config = dict(
    hidden_act='gelu',
    norm_place='pre',
    positions='rope',
    rope_fraction=0.5,
    qk_norm=False,
    bias='none',
    parallel_block=False,
    init='trunc',
    warmup_steps=200,
    doc_mask=True,
)
Each number is 200 + 20 x the weight over its row's rms, rounded and kept within 0 to 999. Layers, rows and columns count from 0. The size before them is the row's rms in percent of the matrix's.

# layer 8 MLP up, 2304x576, rms 0.0357, rows 1863-1879, columns 192-287
094,192,229,204,196,214,222,204,195,184,174,225,160,197,193,184,213,219,171,214,192,198,183,181,172,183,184,190,185,191,197,168,197,198,213,195,219,218,202,190,208,190,194,214,194,212,196,169,229,213,157,215,207,239,193,206,191,224,173,175,196,184,174,209,210,213,176,201,178,195,198,180,212,195,192,184,208,187,201,200,189,191,206,229,188,178,175,196,195,198,271,208,187,198,212,206,202
099,196,178,178,215,234,221,245,185,222,205,190,202,224,178,223,187,195,200,211,181,191,209,195,223,220,211,192,197,170,223,212,200,207,161,177,202,184,219,202,187,180,189,235,171,224,169,205,205,183,211,220,194,204,216,211,178,199,222,202,230,250,201,190,209,211,203,220,264,193,204,211,211,193,174,163,203,189,209,175,183,231,225,237,193,188,191,166,170,181,203,190,201,204,203,223,194
101,188,187,222,211,212,232,222,214,149,186,183,180,231,225,199,202,191,202,191,193,194,198,196,211,249,210,188,164,162,196,209,220,213,200,203,195,206,200,227,191,180,185,206,163,218,194,219,169,213,212,244,173,214,174,191,211,199,204,156,208,205,237,238,215,168,222,214,211,238,153,209,228,202,169,209,204,211,179,218,188,186,193,205,187,207,203,164,189,194,222,214,212,181,190,210,224
099,195,203,198,213,186,222,235,211,226,208,168,199,188,212,218,189,232,232,197,195,197,231,188,159,208,215,220,191,225,197,188,175,164,188,207,206,221,173,212,160,246,199,203,187,192,198,185,168,208,218,200,201,179,196,251,179,199,216,229,153,177,212,200,224,176,229,186,198,233,191,206,198,206,223,202,193,198,172,177,239,194,162,188,181,208,217,203,227,183,198,219,227,211,184,224,207
097,186,165,178,176,196,214,220,214,188,191,180,196,211,195,182,222,193,210,201,186,239,235,197,185,193,227,231,166,195,189,198,198,170,199,207,180,221,185,188,195,213,177,226,185,253,180,202,220,195,188,124,192,235,203,212,227,201,203,231,218,221,244,201,199,227,236,209,196,187,195,148,195,198,230,197,168,217,212,187,197,198,200,205,219,180,192,219,262,201,211,179,205,172,220,200,196
094,249,193,189,195,169,209,177,222,217,194,185,200,216,169,196,172,173,200,213,193,219,171,222,225,212,176,186,224,173,223,192,221,208,196,152,193,162,223,256,171,153,208,204,188,183,188,192,152,254,198,181,226,171,195,229,197,179,198,179,197,194,193,226,217,158,199,202,202,186,210,221,221,220,202,220,192,209,189,186,204,194,234,228,216,196,205,221,205,202,199,150,176,192,206,239,234
098,213,196,185,218,200,176,194,217,187,185,170,183,182,240,207,211,216,172,185,219,202,221,237,225,216,231,190,199,229,199,184,240,193,197,171,167,199,212,197,205,245,201,235,196,193,219,186,200,199,206,213,192,246,188,199,203,208,220,180,195,184,206,198,210,209,213,199,158,222,204,186,210,215,178,212,208,199,183,208,223,185,203,227,187,198,213,220,157,195,182,226,148,181,244,175,192
101,179,174,175,190,206,232,216,206,203,184,216,156,212,207,184,187,187,192,174,186,188,236,197,215,221,181,209,225,222,234,227,213,175,188,223,160,224,191,203,191,226,186,165,173,213,223,217,183,197,196,206,214,226,230,163,224,219,195,204,201,196,228,209,168,219,188,225,220,164,189,202,197,200,214,226,163,217,202,191,201,181,196,167,196,189,240,205,199,127,216,198,203,183,181,189,209
101,188,188,219,195,190,206,173,157,204,175,193,212,219,179,178,237,212,181,198,212,210,241,188,211,223,214,195,180,240,212,205,180,206,191,191,198,185,168,194,178,186,194,175,223,207,189,220,181,199,216,213,213,228,213,192,218,181,229,196,181,188,214,171,231,178,194,222,187,239,200,205,178,188,192,195,187,196,167,184,214,212,205,205,233,219,182,215,192,184,203,182,212,189,203,191,180
099,191,190,198,189,236,190,194,168,217,176,180,213,210,170,208,217,217,213,182,213,209,207,212,184,203,184,210,227,182,204,178,235,186,198,196,236,170,241,213,183,155,200,198,235,171,185,198,179,205,201,232,199,155,213,184,189,210,188,219,165,199,194,195,226,184,182,253,166,248,200,215,196,222,141,202,240,243,184,174,203,181,216,213,201,210,223,198,177,172,228,207,199,230,158,220,231
097,186,203,179,215,201,213,208,196,191,257,186,195,231,165,219,208,226,204,201,213,187,202,150,233,215,185,210,198,173,153,218,190,210,181,183,213,220,179,155,182,208,188,188,139,215,208,207,201,231,226,226,193,187,236,188,192,197,193,203,201,193,182,193,245,187,183,208,207,198,224,169,175,173,174,197,206,169,204,210,207,201,243,203,205,200,193,222,213,183,158,213,205,222,165,236,173
097,216,182,215,193,203,216,192,251,185,227,240,152,211,202,202,188,224,168,173,175,221,169,196,213,213,211,205,194,189,209,195,194,183,190,242,230,185,214,195,214,170,211,205,171,205,233,163,167,196,209,163,197,218,225,215,154,225,193,213,203,171,247,215,193,218,221,201,191,181,196,224,182,166,195,204,223,165,202,180,202,221,190,187,197,220,222,203,201,175,244,186,231,208,185,204,223
110,208,195,193,230,202,233,189,214,219,187,222,151,180,183,208,205,176,162,189,207,179,207,192,185,218,179,209,199,179,186,198,197,176,196,236,187,200,175,171,219,193,225,183,192,252,201,158,178,254,204,190,202,227,165,176,203,196,211,207,177,195,190,144,239,215,179,190,203,224,208,189,195,185,195,213,195,172,184,175,189,193,223,247,211,206,191,191,161,188,188,200,218,184,196,204,217
102,204,216,198,197,219,191,205,210,212,178,216,181,207,226,215,247,227,194,171,174,203,206,199,224,186,211,175,213,197,222,174,204,212,216,188,198,222,184,189,205,195,170,169,218,205,223,179,215,171,227,182,198,185,185,254,190,206,232,210,221,250,173,190,217,199,208,195,210,193,207,202,173,187,169,184,183,225,201,170,186,212,198,210,187,211,220,194,253,218,206,202,211,223,200,175,190
099,214,179,229,212,190,201,198,163,188,180,202,201,208,246,205,186,215,197,229,206,184,237,161,222,180,208,197,242,254,198,191,210,179,201,186,206,195,197,159,203,220,227,217,212,172,225,180,204,196,229,204,208,248,193,163,191,209,240,199,224,189,205,166,203,229,189,211,198,198,208,239,199,216,208,187,195,174,203,199,192,211,199,232,189,184,162,193,224,210,202,199,201,158,213,209,237
097,225,179,216,170,157,219,196,213,193,211,209,195,184,191,239,212,176,208,196,192,223,177,233,184,188,197,219,226,188,203,224,190,217,232,235,191,206,168,207,207,209,179,217,210,200,175,200,221,206,182,211,203,181,186,196,176,207,205,188,222,199,172,217,162,193,174,207,195,224,184,228,216,179,191,174,192,190,168,199,192,201,185,212,215,192,193,222,194,163,202,217,206,167,165,211,210
100,187,214,183,211,216,169,187,240,192,172,187,196,212,205,214,205,225,231,189,205,180,233,221,169,221,200,208,207,204,179,198,217,205,211,221,187,206,142,243,166,198,201,210,202,195,226,225,240,186,208,195,215,173,191,199,206,228,205,172,189,158,197,183,200,221,202,194,204,219,212,206,199,166,199,215,199,215,212,209,191,163,204,197,220,242,202,223,212,222,227,199,185,208,186,219,202
# layer 8 MLP down (transposed), 2304x576, rms 0.0357, rows 1863-1879, columns 192-287
103,222,206,189,179,225,209,191,201,179,195,209,201,178,188,203,186,204,167,187,211,189,170,202,190,236,201,182,211,214,186,195,207,207,182,187,216,186,220,218,196,226,184,172,190,228,222,195,158,160,182,192,173,222,208,175,202,214,211,230,192,222,220,201,204,192,202,149,190,200,210,177,209,213,208,196,193,195,219,213,186,197,240,217,209,157,186,236,219,184,197,197,202,198,207,201,202
094,201,200,166,187,212,217,228,229,157,204,169,173,216,191,216,154,164,156,196,199,169,224,185,178,189,186,221,196,201,174,181,237,209,209,180,231,177,214,198,204,200,217,181,208,190,166,212,194,198,197,202,190,204,230,239,203,222,183,203,202,195,194,200,171,217,225,210,193,187,219,170,211,222,210,211,214,191,213,229,208,181,231,213,256,213,175,176,201,193,220,189,216,201,210,240,217
103,192,195,186,194,160,167,205,167,206,202,153,214,203,159,191,162,187,193,217,219,254,224,216,196,197,232,216,227,198,222,177,172,211,214,181,193,197,191,178,196,212,240,236,178,164,209,167,219,217,228,210,176,201,213,172,212,227,195,168,197,183,217,169,215,210,234,173,222,194,190,195,207,222,234,186,211,183,190,231,241,207,214,196,212,206,207,180,236,219,161,188,163,196,218,183,199
095,203,221,198,212,212,176,211,201,195,201,211,178,207,185,217,198,219,201,178,219,202,212,176,220,200,254,254,203,173,214,189,215,214,203,210,162,179,204,192,181,215,200,208,210,163,198,206,176,189,195,206,222,183,208,230,213,221,196,204,213,223,175,197,223,225,209,190,179,209,274,195,164,199,202,202,225,182,206,213,209,200,209,176,187,231,235,173,226,213,153,228,192,201,223,183,186
097,217,176,212,180,212,168,195,192,199,164,206,232,202,210,213,241,203,226,218,191,227,188,194,221,178,184,157,187,152,226,216,216,216,198,196,208,202,202,183,207,174,211,212,194,222,214,206,216,218,207,195,226,170,193,206,204,210,185,181,219,192,170,194,210,168,178,186,208,195,164,210,214,206,177,179,206,206,241,224,173,208,224,196,181,209,203,205,180,192,228,177,222,224,181,218,245
095,220,196,200,194,207,206,200,200,162,213,197,180,166,176,178,241,185,206,175,215,186,148,173,211,212,180,216,216,226,189,241,199,191,227,207,193,206,192,242,182,209,202,229,203,226,218,167,192,200,187,190,166,188,180,235,219,193,203,209,211,201,197,224,192,204,178,245,180,200,223,211,210,195,181,256,206,178,192,190,183,223,235,162,212,211,202,215,160,239,177,161,191,227,173,209,202
097,181,171,190,190,216,197,201,200,205,183,220,186,201,198,211,217,197,204,215,190,223,185,184,195,241,197,216,201,176,186,201,263,177,196,210,201,201,178,209,220,212,208,196,182,197,234,206,190,176,226,218,244,180,190,186,195,153,196,199,204,177,198,181,207,210,129,209,174,203,212,185,169,211,185,223,204,236,149,202,229,229,199,194,193,210,200,178,222,201,220,205,204,195,208,178,224
098,185,160,214,196,226,182,163,208,198,178,239,181,188,185,196,197,207,211,217,210,210,211,179,201,219,189,192,212,203,192,202,184,211,167,218,185,207,192,209,204,223,198,242,172,235,223,184,193,216,186,162,185,206,220,198,235,221,234,184,209,199,178,235,192,208,192,186,234,223,188,157,231,183,176,214,207,219,183,199,250,187,227,212,205,192,171,196,188,197,185,214,177,229,186,218,199
093,210,198,221,247,192,208,198,203,165,201,225,176,252,177,206,165,211,210,192,160,241,212,204,206,219,202,158,185,196,175,193,205,209,178,199,183,193,190,208,233,211,198,223,208,183,197,164,189,152,185,195,225,205,237,180,226,182,218,218,207,207,185,211,207,212,192,207,207,204,234,203,157,234,215,226,219,182,177,179,210,174,188,216,244,199,223,208,201,205,206,215,211,180,187,199,176
096,179,176,176,211,184,168,178,165,198,207,183,169,213,205,197,203,184,185,175,203,213,231,202,218,201,236,181,210,173,194,201,200,202,213,183,224,206,182,206,178,169,193,203,199,198,219,191,202,168,172,155,205,217,190,178,226,218,203,194,157,202,172,184,212,201,166,192,222,218,195,189,210,220,217,194,203,210,208,185,211,204,177,209,230,194,206,212,205,185,199,185,192,214,209,183,216
106,182,188,166,206,233,200,192,243,176,206,170,222,192,215,190,198,230,159,216,211,201,184,181,213,139,155,214,193,199,183,205,170,221,182,230,186,222,200,225,197,185,193,204,209,192,218,233,184,218,202,231,216,191,184,222,210,202,199,202,210,172,226,141,200,170,172,219,225,239,172,218,200,231,198,185,162,203,210,201,212,196,191,193,209,161,184,191,201,180,217,239,191,193,241,210,208
098,186,208,194,172,185,200,186,195,212,203,199,206,183,180,228,212,183,150,212,195,196,177,195,211,184,181,159,209,170,226,231,231,177,201,209,195,213,178,221,194,189,213,186,212,153,160,148,196,169,175,213,224,232,259,180,202,195,206,234,194,197,225,190,148,195,183,152,190,172,205,183,204,208,218,178,205,185,174,199,179,189,181,219,177,216,193,193,221,219,211,197,223,235,173,207,174
111,178,224,203,198,201,221,224,195,216,193,229,175,186,201,240,190,195,176,180,179,186,188,184,210,246,203,201,163,212,223,209,176,229,195,204,183,207,241,200,220,179,211,197,210,184,198,241,216,224,195,200,226,193,181,200,186,203,194,204,134,229,161,176,213,218,196,214,225,191,196,202,202,187,195,217,223,190,210,161,186,195,204,224,204,210,207,195,204,213,182,204,199,202,197,194,193
100,210,210,184,164,172,202,192,224,234,179,175,181,193,182,231,188,162,228,204,201,228,200,219,234,183,215,181,193,154,195,162,170,216,204,204,237,218,206,212,186,200,178,187,214,185,209,191,227,181,215,185,191,164,205,189,166,207,193,231,182,215,192,176,183,179,195,220,242,230,172,181,171,215,219,183,179,187,212,178,175,194,201,183,189,170,210,234,196,177,226,207,233,176,247,208,204
105,197,199,208,214,186,224,193,205,209,210,181,216,221,198,168,202,169,231,200,207,173,168,192,220,204,183,204,199,232,198,155,197,171,218,190,225,201,212,203,193,221,226,201,205,193,189,208,218,166,213,235,188,190,165,192,214,218,216,184,196,199,221,193,175,200,233,193,222,225,187,173,169,232,204,227,213,190,244,216,213,157,196,194,158,201,226,192,184,162,218,186,207,180,203,179,179
103,229,208,179,212,167,200,193,252,207,174,185,210,193,212,187,198,214,181,195,225,191,180,188,191,185,188,159,189,228,191,193,214,182,196,203,227,185,224,191,212,209,205,177,195,216,189,198,184,196,218,187,234,218,245,161,219,214,182,207,235,194,204,186,210,157,189,212,210,196,199,178,193,188,194,211,219,221,188,223,185,183,207,185,177,208,201,160,186,192,189,183,214,197,175,194,235
097,191,173,179,190,206,152,186,193,149,205,182,187,209,198,183,189,219,202,215,196,233,202,194,202,174,205,209,189,182,192,218,187,196,179,201,243,182,212,199,247,178,219,190,213,166,228,185,194,170,214,128,191,186,182,214,193,182,186,193,200,209,203,184,188,223,212,152,171,193,227,211,199,206,220,208,162,204,216,170,209,173,223,169,217,218,212,185,204,201,227,193,169,180,188,213,179